Weights of a small transformer language model.
Size: 14 layers, width 256, 4 heads of 64 (2 for keys and values), MLP 512 GeGLU, vocabulary 6345, 11.5M parameters.
Training: a variant of SOAP for these matrices, 747M tokens, 5697 steps.
Each number is 128 + 32 x the weight over its row's rms, rounded and kept within 0 to 255. Layers, rows and columns count from 0. Numbers have three digits each. The size before them is the row's rms in percent of the matrix's.

# layer 11 attention query, 256x256, rms 0.0833, rows 0-213, columns 192-255
078:116113141151184086131112199161134121123167165120175132180175117171106112153161166195132114112177139173047136087121108135071174161116134154137155208061157152145123123101161114123168099121093124
085:075108107076077187158073173148124160149133089151127131132122196146071160123094113164133148161115144189151083130115146140131119127125145108164159112054135139138154121113152107115180109183140104
080:096163114136125081144146127148117119078148130095108198152148065137138101178149107168124110102125134087138145111136093165118127158103101139184125145137065156157134136144151110159072137156098099
090:095161131136126174093044121147091143040212105128050172143176155142131195106079124195187140135138148130094086159166106086125141139115123111143135124124205134163128132048180119127141129156140130
088:150170108168149134120121144057108153040157156108072119209150108100153084090111103140159097056102075100074188089146085141068151120105179170161154058136113094123175116123125095110134151131144066
086:065120155198158151067127184097105142122114157121118179121127106106158115111119157168153099101191142094132122142131160087099105154103159171142056127130134144169142179075169192110145093112056143
093:163153144154062117131133104102186141188163132169124147117098109138072111132155117101047141167158074139075105088172112176147122074104144090128123169170133139085112118172162086142137151114061204
085:146151092184161133162148099116163118176128103137110165122150107067136089094117128091100081198138146142195123121091109084164159166151111103060158180149108128157160159097122143123129152176077119
090:089097102075128119103080146168078142103114116128117181135092181143130159164116088132084080147126141188134097173071114152149103135088141110159128164086127121190174084115149182110131136144156093
086:136161151139066137156100134082069133107123089133120189156130173106132142105134092106121131113101045138147099067182152094145119127089067111069110151130127108081093117152124104120123119130179106
091:195171139116139209154123106090162094146174164071112167127160142162065125062104107114107142138106080117090159124126139082138136156091113159131194150122164090110102136084111068108182093090137141
110:150131106175073170112161136074189183144109152113195134193141085151146060128086127112096138173112072112072146067096134173075068107155141138103112119135098107131191161135117105061156163128130132
098:185137112166129092125143087084124147171128119121171153192175080147073085139115123139108163117096088059127139048186084145099126058128107127112159107166146164087132153143071091071167114157161156
105:025105157149094127107109150141150149093160186150160168127122118114146130153125103137087135112189138136180125206179096135128153160110176124146089119119131149087087122069157118182169194110070129
108:170117092160059143163151071105144074155154109148124173125087109154123132123090154141129171173106062142115125044115096146160088126132139090096134158181154123130075131134108063108139130100188170
109:111174111140132076102114068086138126156086137098155111178207106079149100108132155129134146065176125141095149181108094116091141131145115143173139049149140167083120134149134110188171197114148092
103:148125182054114169196181085173104133132152077133070131119182198138162145139165134175107140080097148153196140140095174086132100174074080141141186124089115091177133071087104151152129046140175098
110:175146156132097071128148093073207149126094118059146132136178136161178137119081072083060112069144106096098125123130161166113085127087152077154115081156138094086160139179099119134122126075142128
106:150118083099125146087123131086142073146091105125080155121175149120105174117139148145158172076099083166117159134105090128070149147126146116060130157117178127053074102140133109118163138127160089
115:152129135193071136143115184087175145100140168109108098179159138124111093139141097134128128092105081088124119074135075132096145140095096197141162112107088119070112102121093082131123133106137101
124:057120154161110204123128169199159147087131146103161138109108124170201154122176085162230124118122153133156105124110133156148117166144090109136109099085152189144110143096145143158099142142139112
105:144166159063139144151183146121111149084130149140162141046111125129135137178086124112176136085087128164121143134098174153151111151127122134172132153108122114138119124120161119117117117155073137
102:129112157166206117139106149156106089143072155155130118117095161150070124165134157128088143130148082096084118137089168120090111118146181111143132118099159113108171127119100110052127105134122146
120:181074128114103080136151117071115130143119106105148152140139159077148145103087114050038135066117068089124090143159142069021137102129068077168092119130158132124177080156069108125140171107175149
105:171085139154095126122152120098164142186126108089110133121117141137100154121153100096181143111058092174144138156125134111167139114108125138181165127152144164116089167092140097142110103105195086
126:085150135132122200112143123121155173158109138099204115169148131118185107163115113150119110116206167128144069181123106166102095109137159103165143072152140107142203155122151145091085138188161122
113:145058093068173101171135143111149099119090122114151159153098135129169092114141104100141147031128170165108136181027137184100116089127134134093172071138113196089161139164107151132139192134154157
104:067148159212154199139089153187104118121168119146195132113132173114181100184115122127087127184171127099065077102114139159132126126160076152138143117154145143117157121081157154130174126132065142
107:207151150097102142144135150172107128102125131154048080118159183134163123138174143169167109074102172169207146114083188112134122140118139144133094114092119121098104086135112123192108099146148094
094:143095131131117162129191148092098110145167077147108165108156136128144132154143171146114158076152126118102141096176132101173130109150142092146185108071129098078164108125121110141138073141125120
098:183138124094123095134090158163079118049100148160172148094129082099189129193131145133067140143175143142132140077115127119114156116160142144104094152164128148159131153175140190150174139198084128
098:138120108207159096145126149112115112142132093173089180133140114117120147098127074135079162104122094118127120091167161129175139119143068140115133143133096132136146140157081122095165141079128118
098:175137115095093137129154123170110112096136135156111174146102141116077102172124085119095111108096094133133151102147146134127188163158184188122116117083097135087099103133094136111161061131096094
095:077098085153098140109073160131123153182114131140169168116125141130098148133156098116102183104121127120163120164098098139082116069143126107104175084112167157135170174146118129123136111123172124
105:163147102063181144151139088077083108087087136109125115150169128156109110145093170137100164115167140067100162194174138133186109146150086119153085130198093089109153095168062188069144134179112100
086:077133173129063133122173079160109141174176127094152116175136161204193120091105168139130123192143186150126151139073150097135150138082144071130100128134119102152156209093188073164070178098154161
087:106087114129208051132100162116115118123123079143103120109205156128170105128131128126181095114121117166134083153132120111158072096111082134111123056206119135094157116116136106161155140097151172
103:106119096187170183106108117167107113110160165169089098116140162075111174130126149177200096085149139162146097137179119114112142147171126093148089177144127108180088137131091144138159134181142144
101:060170134135109052123168115135087121104119156158064126096168145128184123138148111152172047067161188149184122094100153158074149099131150137135160014118077138132149182129117154121146067116113114
097:150096115066151118166122126149151070126068052152125113123152109117135122132094125115125088177095059109166154077148184076180122148129094076103057164115130192096140045187134089135130144144123132
087:076169137116151099079123156139147113154108105103120145127128130116219146147104148168149083087135185175102028170088139195095158087111092129130113085104172094089107109086100201178136118111144080
090:106108140162200125118111133136116122146133166164167076091156107112147096144141181138139130163120177176171131102124155172116132141129181147100185052097129177090114138084132121097152160129051108
083:064101079137167091183107109193085094130122127136165081122090152108128094152128115129120142124145159081190130112117104137181127164119163129111155145072105127144087171087160109089122101108072137
082:058091093179186115126160054100102122181096118218150098118181077107142129124148088156148107126197190129160167169121135148123130137141156135081137057094131183133108169160082098095135087142119130
082:166120156042114120144115090158086111163116094158127171159153121185152129098100091093122127252115132137101164119109132119121117176075160093119102109154079129103084139128120121183115163137109166
083:157097142130068127062187148114112132112105129110105168126126166104069129116099150095159106115123079116112145145104122139137126074156137087117125087121089150093183094159077083075145101049166160
090:134092153108109092164145151083156119127143120111159088108095094131133111159161190121097127016120109119093154176139153105139070057152135153147165163177147084114156138154113148185077107103193108
095:127147119153144077118100153147158087173103091106104108088114174163117135135106147119139099180071146129141152116107124141113215117106134200095180059072117114079086121062102143059175072126104126
071:165123128146162125147093180120134159108192111117114146115163164068149141098137190150156118095136137176064119147216148143137089119107110134111141112154100158154122134134138120156133110125139128
080:090057101123150156092112143102051025092094126106179198142152086150103128131106076104109168085115106067141103118175112130139143127149156145110131135100139118134163093211121151031117097131207115
087:155190102132151146128165122151140120082145135127139129119069084089100103101082128129114137179146056120155130063122138139150102116162158109097086178123094129120138089148180120129118147116061129
082:082153131143062186126119145144179141145028132111151105149139114110127091147128147204150101106092099131114134069163144114114139093132133190109144141099177112117129052162145142141137093106120097
097:099092151147082117146155142072122155177125122178173114119134174112141183134125125137128136101102147105149085178110117096115123072103153041141123153130193103160104105135105108157135105090225141
068:107140114187174115123153160133140140209165098184179114097102163151159104121086101089183140178138124103131112177060105128142122100112156129091203188163129184119135162114157074146167150147075113
086:103138115141091150158138086122112112101142144119151097151141089084222097117149097084134118088131126125174104111161121132148039097125092086098112148128080160154079143093140064141114153131077126
085:129149152142146116158109093171097137104143147134120092140140118078116134160129137117125092126122143162194106104172139130055098168148099119116136128083067135133086152028105134142186105153113088
085:117173123153130098134122079173149110138151110142142133128140050174157153164150080151120116160121120142169075091054124129102161143153106089079087074062113116097099106080166094152169119122132156
067:145139129052090130110146137126148109182086129098152086172124146117097108075142080158150053125156123163097093164141150144172163177107197110114156112125136131095155171172163174145090136087181111
083:134153125105206087103092092133093051076077139115093122094119078152097180138108146157201126072107039146119100163135148110081125113135116135146173160123107170096155092163116092117199165147124111
074:148149189108088098169121058073168089104094155081061107105109114108154166155102174148110139165123150181191172106115146102111184125105113083107123067104134177162149058103054152119133107110139140
091:100103117132142173057108077110087073068126145161145135076145148092096144105104185107134104132190135042122138143203127139107138177171099127156147114023124136129105059160106125174166093116141116
084:140114114148113110114138163070115110170156097108055147126235151174122185149131135082138129135111114109123122099153153093159098158115125163122114174104146107123125080116090144103139097096084135
063:202119125161149041148123089130141135108107071067050178115143138084043212176107108139142116129080129068073107095129121208132130177131121120103211087108156083105103103152102172067117102153116046
082:106162095238121086166079191065134179105164173094089108084136165162062135130128138124113144088125116129144144130166124114118095140083127145131147057120089143141138200103100086142138091079117129
062:139122120067109103107062177171131067166151125152153113105078103174114094141113094111141088141087134057060103087134091106129123163123189117118151155103171199128116118170174161148150115177155128
056:148075076142141125189113123152094148095076105142115151146073130126121199132150160054077090195073095139163096109105112099194076126109128134150083158145166110156160083159094182141106140151112095
062:125182123072112096072174101173075137098132155069154111156199123124135085143120142127125159088170160108124139152158121162201104176109092136123154118121092168140117142073130110144101109102087116
056:141131099056187074058090099134154102146127130092140120127127149165101076104128154097144104128075149114042131099152158123180173139167156062096157151145153111131165181150145194135157146121145131
062:153138151111108063107154109114083175134114066070122157153124154125137094125129164143096066128190133094116158144105109127094085110045116077068121130152142117157095134070152114181135142087112164
062:077185156079156129117092167096135141108150125112113110166157134160123092126094116149110165088085163051083108115150152091195123132141120106080155122109098148192107126097094160123147133159097140
058:131154150091151129101118145104158103134099139092126105097149114121089104157115088132129118063150136126111073128127160124191151170150128153081142067100109069104131094121093173061126152218162133
068:106160090129122165152101112120165100133143172145116127152046139186060106147157183083087120162103108112126145151096100058151163150103186067125113121127171117156166131165136172114092168139155077
056:142080127106102150180112105126149111134057134131153162109122108076126187101104089150089157183066112153156111109178100142078138073143085141181144174186174132170175160182094138113080080129137146
053:151116142168109161111133149113077173091118064136167107107209142086112169109110170168170155097160117149189114129142146134150089101123086142114161133147082096093189108133084120078169104157182125
057:124124171127160155048142088135101159124225091061095172158184157090166134120117139120187105073148200118118133153127116114158136111126113088089132101051061112085155132089133141123149152097180132
060:123115100091158132126087147126220131096109148143079090156054129139075091137127075104181111158093086043081106084134078131167121075132174124099108134093159145143159181148171140089120135157121126
060:147129112131195101097138153080133171096173059168128204135138150162116156110094172133136094047155114116135134129116127085096081084124170158170096136113107124118092172141118103149119146223118132
064:078089227124101177108105147150135179144179151143152074164142155165133147169123105192188114140139112149119147149107145134127099174169187100124101093129129160127175123075137131177128135105070096
050:153078098142170167103124125165107107110179114119162093128133125077078094119116135148087122149152131149106143163123168166110097106112164143214133128159067104153198102133115136050134191171108123
061:105130154105135123066140142156068133077183094109127144117183150093142133088085164138182137135203184076097139193118149125112128122090153129129130129107058130152118090094089121119170125105142114
068:126141116117149149097096119174089098070120113086123144082165103102145160180111128151083145171169127145185092195130141128144115171115098157131149135132149110147145098191071168070128100139084173
074:147124179137130121134114170085134166064146103091105187112187190133138133130111109180134129077177138165145146147102154111127102147118084169156133148094093107123068109105114075115149096121137133
057:110142126142110084139129163088147130075118166148149170145137144065103122131136115166079132102086106093107109104111070131110103078128149116144185175139082131115100135137108099147130112128138122
064:110150213113125141050129122120104180139177091101109134123204164102090140118123176143170106107189171112101185148136177141118133101070123122127170091127116109145118171087130097171171059098128072
052:135092096163112146150102140139164103127139109166112088110062109124135106138183113099124110188115099125112135029117099134178152134123103099151115113149156151051139106159167132184101136148104184
051:162166155117127096161082107119124116118077134099104113148137124072168106134092137135071150125093103110161164097126137140100085110141106112147151167185202085175111154191044151087110099108132110
084:193102134067080141164094103152162114194072119088081178160108117171117125108092123108134132171073123117121120102122123136125109075117125074106146135141124149153139132186106118090159108143160148
071:116126162139100130149145148084114128088023163070148161140114114143128122130109119140088144084138100148101059141164059110110122116125138184121132163107200104131158150133136127133135101092138129
062:070165104116136143109152173137154136150176125067166144120129147074097122119164160047125112118154167132088115121108154091151124127040176120133142113097124122080097166088163126131117148175128101
063:150096154118128145131112122174173135173155083132097101148093187168126100111146089115175141180097137118121149122073160113144163146181137101114145099095183088137188128155180123072148105161169110
082:179138147116139090158096127180142109074130137173107114092123143149144079152140115163096135131085092161172086142163191154171140142167145206148060138102172103133112050184109117100115096171084138
080:121080110143120106126124122147110137189110098185122130119125072131151164127127125146165173144126152134151175095088073139076147099154068087058114133111035189076116132089145133191149135069130143
107:115197129126104086163127150189162145063118148172159144090146130100055097195155152138099113128102133113151076130178142088175146126109141156163092120101190112092108100131148137156106115128079123
093:125135139120169113086181157164126209123122124036135157077141190113111133173133135093149123146146181143126101161113146117066161122099102185143178033120123103089126098105210127136131107169126097
096:060044098167116105097135178100097113137167151140137107126122143140195137089106132124134144117160135165166115146122123120113095112150129156155115115160146153120203174105067097128142156134130148
102:133134135115155146078101136209076102084132156132135172109074091177165084182078082144090144134162147142129124231188149139146177156129145192094109133152142170141120042149062144159119102105100159
102:117143178094179145081164131128086142061154153087091118051149131090113178127145101115103111121122128152162141145153164114099141149112125192131116163088126074144077121135145108120146111171092083
105:095037135144150157124141170120121069155203087161105061117134143160170126073136120081181153094163162179155185145120139101148098128127138134120119149081081211104114181054069109118162115119147105
115:163156095072164113137153085114113109128107126090127111190154180134152109133099130102069148140115104148097085061145162148123159110147131125136126144167102138109137186127112135123133170138142151
111:096147138107093121120106104082108128155088118130183179153157133126139159149145138151120158106134158118125131138083182170061153156110115110134177121155127086115165083150191115168142183112186165
111:122065107179190164154081115117125198158163144120175099158188114156174078122145144155130129161137105173148109181169116128130070132153173144096141062135147158106205147108074133097119099114129110
135:135142115149174158103125080140111112102118138149100046093093130063071170153112115112139101139105108108162159061109135088089134147137107063153132170105081096148127203165168107184175140140102127
139:170115126122173109151131134193108091079096153180070163091132145083125159156121160102159127081130134162219135093081207144141134140089128123142159134141107170085155105161174166122137128074123077
124:117169108126157105129095138107074126161132139063174064208098111125109150111133167163083107142122114119093110179092093153026074150108143111114184044140176105094113168149131115128154106153204153
142:128159094142170123102125100115036081127130135152133131125100156097091190109117168104183107124186149147111131194132158113085094100155124103119108147112084205168112122077084146139139107064133114
137:155127162116111124110132144117112120145180118106154126162118117124161112140085121157126127188107113177164157049135192128120149100117186117057117113132093144036135159132149152117107082155189132
141:129154111117084153066114126125139088211108090118103144137063154227122151107154091178161117163158127102131138110057126099117144117121111143162163181139147098126082160095095140086098116053127125
141:052147173200106148110155062156078114148163143152172123070118123102081163167141130115104104125136155146124113173149159130073125156124156179150105128144096143127070169119044098156146113135113163
144:108131129086148112129145109183144115111132124129085110106117082150083196106153109099089100151075123215105103103063122140170148151089149136129140163122176152122072160153117118159107137087121120
141:112149142137086075122123135117159122095135104093108145130108119153113154124152119111098155069129155117138148174111111097055103123148070124106124045152081094135114156123149101157158114102185130
134:112138134080152107132184105100099072150089127087122110148119126156108112160150131138109112092113137144172145129170112151140159136063150123118133144113083120105107215132075143133149131134123119
131:176065170156163130102165168145137084162143121152085071153152177148122175112157101096136095150131169138172117113120149100157176179191097159041137027121111130116076145110151128075181121128111098
156:166132079139115135121099117115155135090120113137122206106099119149144146127140110117148089111056138166073095131110105171153099164116103207153130089193111125086083237146148108097119091178084135
143:123072102072174101186103165120105108122122067185104131091154110119199132101109106109100127077064081157125094136074180143127121128166153115135147106136098127150190113164160124042137181108060144
146:180146113128102156129144080167134160155121152109193142120146080065116123111114110137151155089189080104098086130169093126113086120128142167150102197101134148159117132096112059172122140121095118
137:135121086152083152117071127086165134105117103114102150138181153147158161124144132180152130145128119104085082101108120196113097144110109166128160127129140157140093128077190094202094109124120105
130:137101155169101187113184171131194162120140131144149117137058128108135180124117112149123128167060040125123115108147141124112154145155150100118147156108182106099152095116165109135110156106173163
151:156135107187185073098111104120108100146109091210129123117086152079067194061138110144160113115127096095167139158132143115107128129141148125112155243115084126110131172156122115144184094082081093
133:121104117118081112146174150120109130103178126201157090121208129119162155117141136109071093100122119181136136120179087108105139158129103165128119104026050101127106100099106142141124128155105139
154:111170151181124143124127138164149129151181108088151125144084112125135139182089037134116114112177096135098131141131106083084138120117136145135116108086174107180128161141127078144157090194131116
131:155161123089137116146161079073085138114146105152131117126172062151138139159097129184144114190138174120079112049151106136092144170198104076088104117038076128106118170109109131094130099097132163
158:150174115124048139094122095110147151124137125120156115150147153117110157118098097126120099129116128129152069129099109109139154164147078105103188112173113121114117147200154150122147143137182077
143:160102122079169130133101126106135154114093097141113146129139149144070163093133111146143122098081092110075158163112110174124146139113138086148086154115161146122149080149067057132169162146159168
140:180121131157120145132110093134129090191084143151075158097156146171101095124076095123130110119103100114164111116070175119154132115106092158160143116100111116103143082181043111133130172152083167
141:144171136125110109126132120104124122199170163121075103126119137091097099124110172104134166138114131104103155156170144108168109113089107126111143128122097142140101130095079176144131124136046106
156:075081142138127118164148081078137112164146090149085107084138124129128143160116106144074107105118108171165156085127109096060117146100136111123107090118097151120101145120049148162142084088137098
162:149198140059048165148126118074140158112147113111151134180142155116174072118093137128187113177114135141099089140160138114163101083141155099089129152118138088089170118143162141132123126146124120
133:152098134152109090145136095130125091144157109087111069149168157169130166119123151135153174126129109075090120106099173119129101084180082086182188104093132129116135167140156074072126112108179137
061:168111130113099136149159073159129161174159135143097086176056118124206152124179142106144093116094144139138161102141077139183099134138097129104086164104175098135175128139203127147097081129179140
052:164117150189082117135133187086198107081150097109115174161143160079158123127111172120152136089088112146226137157125096066120121109132135070079097160071114138130049147167124146134117145105119167
054:127156121141165092116128139057191137123101119149099142123151164091146205135124102110147144150114135162244150172173113086071112101098159154157092165120106123102122145124131142129147124125108112
051:144150162159147166109064174110162142131150078136123134139153134094118136134125133151112210110164132157165088118176107121152120140129143132161171165157112121073061110137091098106164123104115174
063:117106088132159118100087152128106107130142099075096207132170107118146161120127167184126130122073185186126098099121104097137155144118137127117068126140091086065120071108129144103148144048094141
057:120139129133161117137140143131106119132131095153169159164147133120171061110090076073131104067184136157017102123128097112135134100164110076082195110162143140104133140122069134136083114097202128
059:124132185162117191131123105059121137152087152130184074144150092146139079158075101064112114097170117083065123093100165184121135148184116141078147073105161172176135196131098147113116168101214148
058:110171160093044124087158090135153104146092162115099112096076161122172161121117180139170121201116115075113144052093107050099167123126118146159115158105149135101146187157094181152142128200122096
058:128166094082117098174081128137115080137175089133134175061152058127084182161162115142139187104081114191136126140176122091130175118106163125140136198140140126074097069153187090149143100078059160
061:155094147141147131105089120166069121095150111091185123168102068134108088117099142104164124107192182138110133129146122121161114134135179103087167110145102166143120038111083168106145148146141191
064:135170077182121094110123162116094133121200100077185179123143101134136168137136121132127133099135108169179103109160074126113111113079178111133146133199089114117115093124060102120187165104112138
059:139108136148101165101159147132129137097089150126184148164155102107099059132118089091144076061096120127103165136100147133088053126146104117093148105136103107131177084127120130160140081111174089
058:148134119150145091123059171128128090134147097090178148103101078152109171095122144122122097138149160141148106146144059164076138115125144166133134136180128138114107041100093127062157156083076151
062:112086119196157142108137149145131145139134122090196134159127090172114072103114140061101115076149159164115098146144185160096069161157129057132160118163114136156173126122087080119182117108154141
056:137085145157154164068145088158178145079116139193132164172160154165130149135135077111075134169114176121133071175127153152137023118151137121139130139095137161110134160106159106111100114117157155
067:129099121044091147122121077131154115123130111139057148093081160081124180145136142083110137172119107095161144122165116118108122149145127131157117204132128100122087167146225166164093144115137154
066:128113094107128072155160075123132106154069111136087098126092153118152196124135137110181145112086109105075125052123118079147161129172129146157135100108139141175149175137174168149082135121141089
066:129164105193135144135117138141123165126119143100138185127127133135092159139164128179100112141126145137152055105169073165150174089169154138125074139148188115130156080119057124072143101105124124
075:130135135160100095174128141126119118084123104084171191147133089148140123109153126194115092178108119165165087107155139149110142107133146152130150131168148116113109061151083113091128176157091155
059:172094128152140122115198091130089156176150117071177170187188136130138085154127164107090137056113096166082121123096133141114101124131116093129113077137131116052166202151142132116094173135182156
081:063209138118136042204122203108109136162141117128150117115141107132084163125152096199171138067129104102139132085136131078067115119168177128117217136132135137173064137168069173126179117144164073
068:144121140153159079148128108085120125093151125113109162165149130089109080132103062150087163173000090127161112137142123116175077143125128167126063152104179144193161097134066118087114105152120200
091:142126092167164165123119139146174147102144168103195175163126128128065125172123136133106128136132138188156064131189120146131111126089175132142115138158159093110159084146084084057166112102103174
077:120116145167146155138137100105141098102179110154154077180156152066158070113113141090173113139137133120155158136106162139111084147061109099181078066104116118090089174109203079134114119142104127
076:141180150085141089171120155170150135126102142132130147079092083146117202152170104121135099116138134138125077125162119129113158102122116124139111134143100136184127063147120172084117131118170144
090:114150128172146140174111154130121145106124123110173164172153099098072131156163165158074120144152161131181082133144085172134120154131152184150156094149192100124115044146069131076179151157084129
069:099164083143084106146184117111131126118147159121119145116163136179098082134120118209070128121121089088219124113069103174152151077123107186130142178167074189120108112192147066172132110175122181
089:117125138072113100132167121109105130093179095147161045106139073103122106140148130171118140085083122075111204102090117120076144101146100138100133156099102126175065109200090191137117102127201082
096:078095167117129128108114133119131135134147121170140106111094116100190147104151108089161146069126140124085186163158137072104076118115107115155135157109060122157132158109176156172096111102142110
079:121138176088107116129131127135110166122098125137094157103088134112177201111156093114179113075119095116051126128107151110083092113138090099139132159102088170215107145092127065104136144073187124
089:122131097130121144126104143131096151144193051157117040115145043127065078138107129146174167140118096115181128092103165147174096139132122094098147169115146137177065167128178122168116132128171137
102:143139154090178169137116101156136152130120129107174120146176157137158097140117136121119088111136150153112086135104068148141088104145123135173138135162109166162178110087085177084132158118149200
113:147165104157139156148118132133136123116148122094133112162157164166077097159117160163080110159146159109172117116156122165169176129142164142101148052159166115084122079148119150127156118158106122
077:077104113134142118117116144106165111135156118138141092142135142102170110115124100094178156087143155127163171180133123110146096131103108118149161132125127093105151138140160167158091108120128128
103:106142096102020112144158158140134172094124169133114104126171207130112203192172136143126105085081089107101124154104133109127120121117147121138198152123097143129151148084118087067149121120153122
103:114103087185135166106140119091109132133140113129083164135147103132093071109065170117107174165063135095161110085141108102099140139134143202124090090185141061070150100191081130173103177148158149
113:122129085092125095147116153127107150106162117108103111095121073135109151123136116056159171132091141156105108127165126136164132107166110140145130114112092108163141169136130125146116118126135085
110:145166116127061126058152131116176098160130092136136141071123175149090097140080128151194075166097139122104076124133087118099071114130115127112164057179163121101072168081148138208134099134100082
102:130119122053163119097133145133142161105115152130078165105154113072123135128135180114153153064147121117106097174115096111152120104106137198162163115150158132151138110133120124112171109144133176
122:121124142129168120164145160121100111140103142110118098169120062127154119138098110121131079044189124157187127123139095134092153073120119088105126103166084127158170101102112149115147114129164131
121:132148102126144143159103190119104105169120112103123116156168074111128152136141131108177156195237104115120120113119061163091104173117088169074094172067111192155088126115173112141094151101113134
121:130103107149111160124095155113099155109085124086190147150154201069200105095113164098114173126092139119101145147199087223159107185145097154165115072159107084156146177130122143151148148177159106
117:120108121128159173156138063106083098100139123112177169124098081143144168130189125122150130122087147159149100114138129099108147108183159146101090170111074119190170121108221094141097124103079079
121:137137120133125174125129166096128146106143107183164070134134173108101154127186124126139177075140105111079077178139141110121123113128096164121120114121109148143073111128165121116115080105147067
123:116159101109145098136121153128146121166053100138078111108141073165161161079061105095169041120136173128073126108095109148173137165144131196079129179079128132142099139092092108045126083136107125
116:110075111196168116157146104112149111130158116118174138138157150147124117139137127136058085069119143120083199155139085140084098127141147098123099142130129081163138153158119137095113157147124162
119:180147191138121133097112081103143125086141151127106097139069130199106178111126145104145077175102081088106117138168135135123104084155092117119134117155131092064081115096136090111161087154108146
116:156110078113142126122171144149123163144162158216126157128148118104184114137129153120095105157164157141072124142172124140098135129077195136147156162161138120212135162110154134150137125165142121
118:181137115150137165134154169088107200141128150093105130102144118107157091124108147101126108145111141103118155053189077048134136136192190110084182121079117095164126089096174167151124098104091113
111:086114209173210161137158076099159124106104126106166125124123053108112103154104155116122172154197144093084117073153083157149187096103156174069110115128101139113165136140128115132060113160119153
122:125130147089161097170158097131115095106052136121106119152160153143115185080158118164106132076117192067160103127126117139134134104204127086137120103155091130106094139128175107164155129134119148
121:134101108135143057129114114113120096138126153165157096130091154052155088120132125159152133121139123156125147137092147114121104124118183168155149166152242167099145076124163116166169097100156114
123:137199163152137121160140155151166178154095163101112103104112121089074192117175132187115121117140164102154125143120099116139162082125115107180157162100071101146111178097115158183148120143148076
114:133083114138131154128091140098131118067092136117087104110121103106131117181115109136163135153041117129083128047071167149192109125167144096126169116166064147103177131133163166091099117090116158
116:160110110041103170148150135122088128148151138156165117195090079159145091100157108184107089217108121178151118118131141157173156139246140134097156108104086135109151106122168158134105162156191133
115:141128152114113103066100088146091133165168157165175122105149137179150135118109125102112159160077180135151077104079161082067103096150143110153221161133144127156127132122152169130098136105150087
117:116129128205139128127094186142186199127102085183144128180171059123127161105136124084143116137161116051121113107069166138145109137117115158035181178140146089087161115172168137089115145133128119
119:095173145100076120115192096084143121111175114152113098128170059127148107185086174154092130088113162123140126083142116154159120106135118117097120214113118120072123123135158097146154134157112166
112:149053145120093136131132103119048140112190129124111147108132145130148101129122117144161124108084094161132103176217113130151044143165170142149134122067131158102145061138141128110129169120063069
129:096149155122108108118108164167099127126096117119124088151117115168163123165107124112121118110164199127136137109130126130138123057146066085154119123140171162117180096107105100104124105093150090
121:152147155120149067163127125136079098133124144116089107127168166148144121114136116123132158145142131133187100108043135152164106123156128067063195133157098133090134213170126146133157135122115089
113:157145128156154134155143165129175159166081131127163125131134138145138113163148106119064140167145142126093172139104126075169100142130133126101073167101083105085154187135076120094158097122089138
110:137169095108095141107119147112114182072115089062153129165123193124124079116164096168157148120144169118140193045093099148133138164160130106145134206124147090113072121115114102140136050077171129
119:112138130154115056126107091087143109200197081106073129154135141116118132130060156107147151124169135105096140112142129160125128124141116122115178123110104135178142152143097106152119077119121118
055:149143167112146174116095132145121098124102129151162093193145087126132163135086137093109096154088147089191150118088111217153158077170169090196096131104156186105094135127156135106064124148177064
067:145034110116161120163115121138169088166167160138131135129085097133120142126151091131146105157103155102052066103102159140094139088141115060142089225200080109106132068142100121092122116174135104
053:109116128125134070128114086138142102119163161158094128130077186084163155158155105180119154186083154079127084090078124154077183141106116150082122122065105062087102137124084135149132130172126109
065:163100181140135128129120137135153141112124115099123185130210168073147176095132098154132142135134103143169168179143181138135161119099109150132121101116145044149064140103098128135169089070065154
062:126166123170128106108142127147138151093151138134105172110117192129110177122112113159124144135127081151226162166170149097132121126116161210096173131140173076124064143090095137115177117148059174
065:136155159131099195083112125143152160126123144109137173132169156116106157163117176140080127123163118158174173164138122127137112120106134182093135109076146117164104191122132142145131105105049156
060:137128124106113161131140126119084136146142137085157157151152074171083115073115181101131115113169198155025132147093103159099071111118129119125124128147092191121156166128129119122121127079167127
070:122159152107115147143130130149119139141107124134141130119059152155060116145130150117126142112144142081056071147098148141114124131177110118088112129178143131149163147154175173123144128114149112
075:147115110161157128107170140123119135092150075151109141104148152080136114142120139149070138160079108161195160149129174109185155166114124173141188149087153141152097123140101116103161127132061183
055:147140175123166119101118142140115187152145104096181155196173114174162155173120181159183076125159125133072190131109156142147100069098124103162145108125139113107138208111169076138073162093090113
071:147127088167155154198149145107115125083118154090127175168179072121197137121113129104122119150099091182162123095158088154148146114121192150165063105120121120129123059093073056063098108121085119
064:091091181144114157075143152135082137092189132103175208160191111105143151113082161154074120050156226176093129155134142156094063163111153153138078138197099177102132155156147155139120135065147143
072:170123098163120144159114160143131103078078127144119151148153123080134151122142128113104120176074064170178115140167133126180139161100152173130162146093136116123119091121100093088108115082055145
063:109063125180117168092143146109085182098175107106189144113169106125161146105099181172169155135204174176127161186078133169095083133152147142141176115100069178094109134116132082154139152105119161
063:128123157077110114101093123148113185105096142116159116160117111170137112138126103182138169183144197078046098138126114160114113124172111122107074165142100132117139125126128137154108144149160133
073:124135133102121122102153138208123098120094150166067082023112176115134120151151127131122111154080110132220142176127154095208136160087143142154187137135153084155056086158119124114160098153116134
080:156158119142133062180146124128124102172071142152074075109089136131109128117162101114134160123078084092120118057144078107133146148167072117113153104122151113145133172130111181152107143170186069
066:136141119132109098141123097142136130130069143091116177136115114119133107159094072099091160173099070166199114084147139131140150106166133174123094144091183070142190117093077131080133119168054188
074:171172103147104116137138150153092145087098152104092172144195090177119133145122180110086054110142083187152073138153145094181161116106159150124144123154131174090090077125109107039119104101133168
078:115097119160150120135122142063094176104109136191163089068139163128091165114145152155148137067112097166221125110133110084121103167128160072146139073105158102120173145085136054150106119152174098
090:091123144178144139122111138087157160172152126142159079119169156199116173081119161138175155087158147093093168095129089134078117149154146087117125137111080132141143155134099148164120140124195070
073:113138152132081103082092085110140143165146164148152140114129134201133129128098132090125164085142128121104152121135135090125127161169111092129106111158159159129187177135070162115098152173177134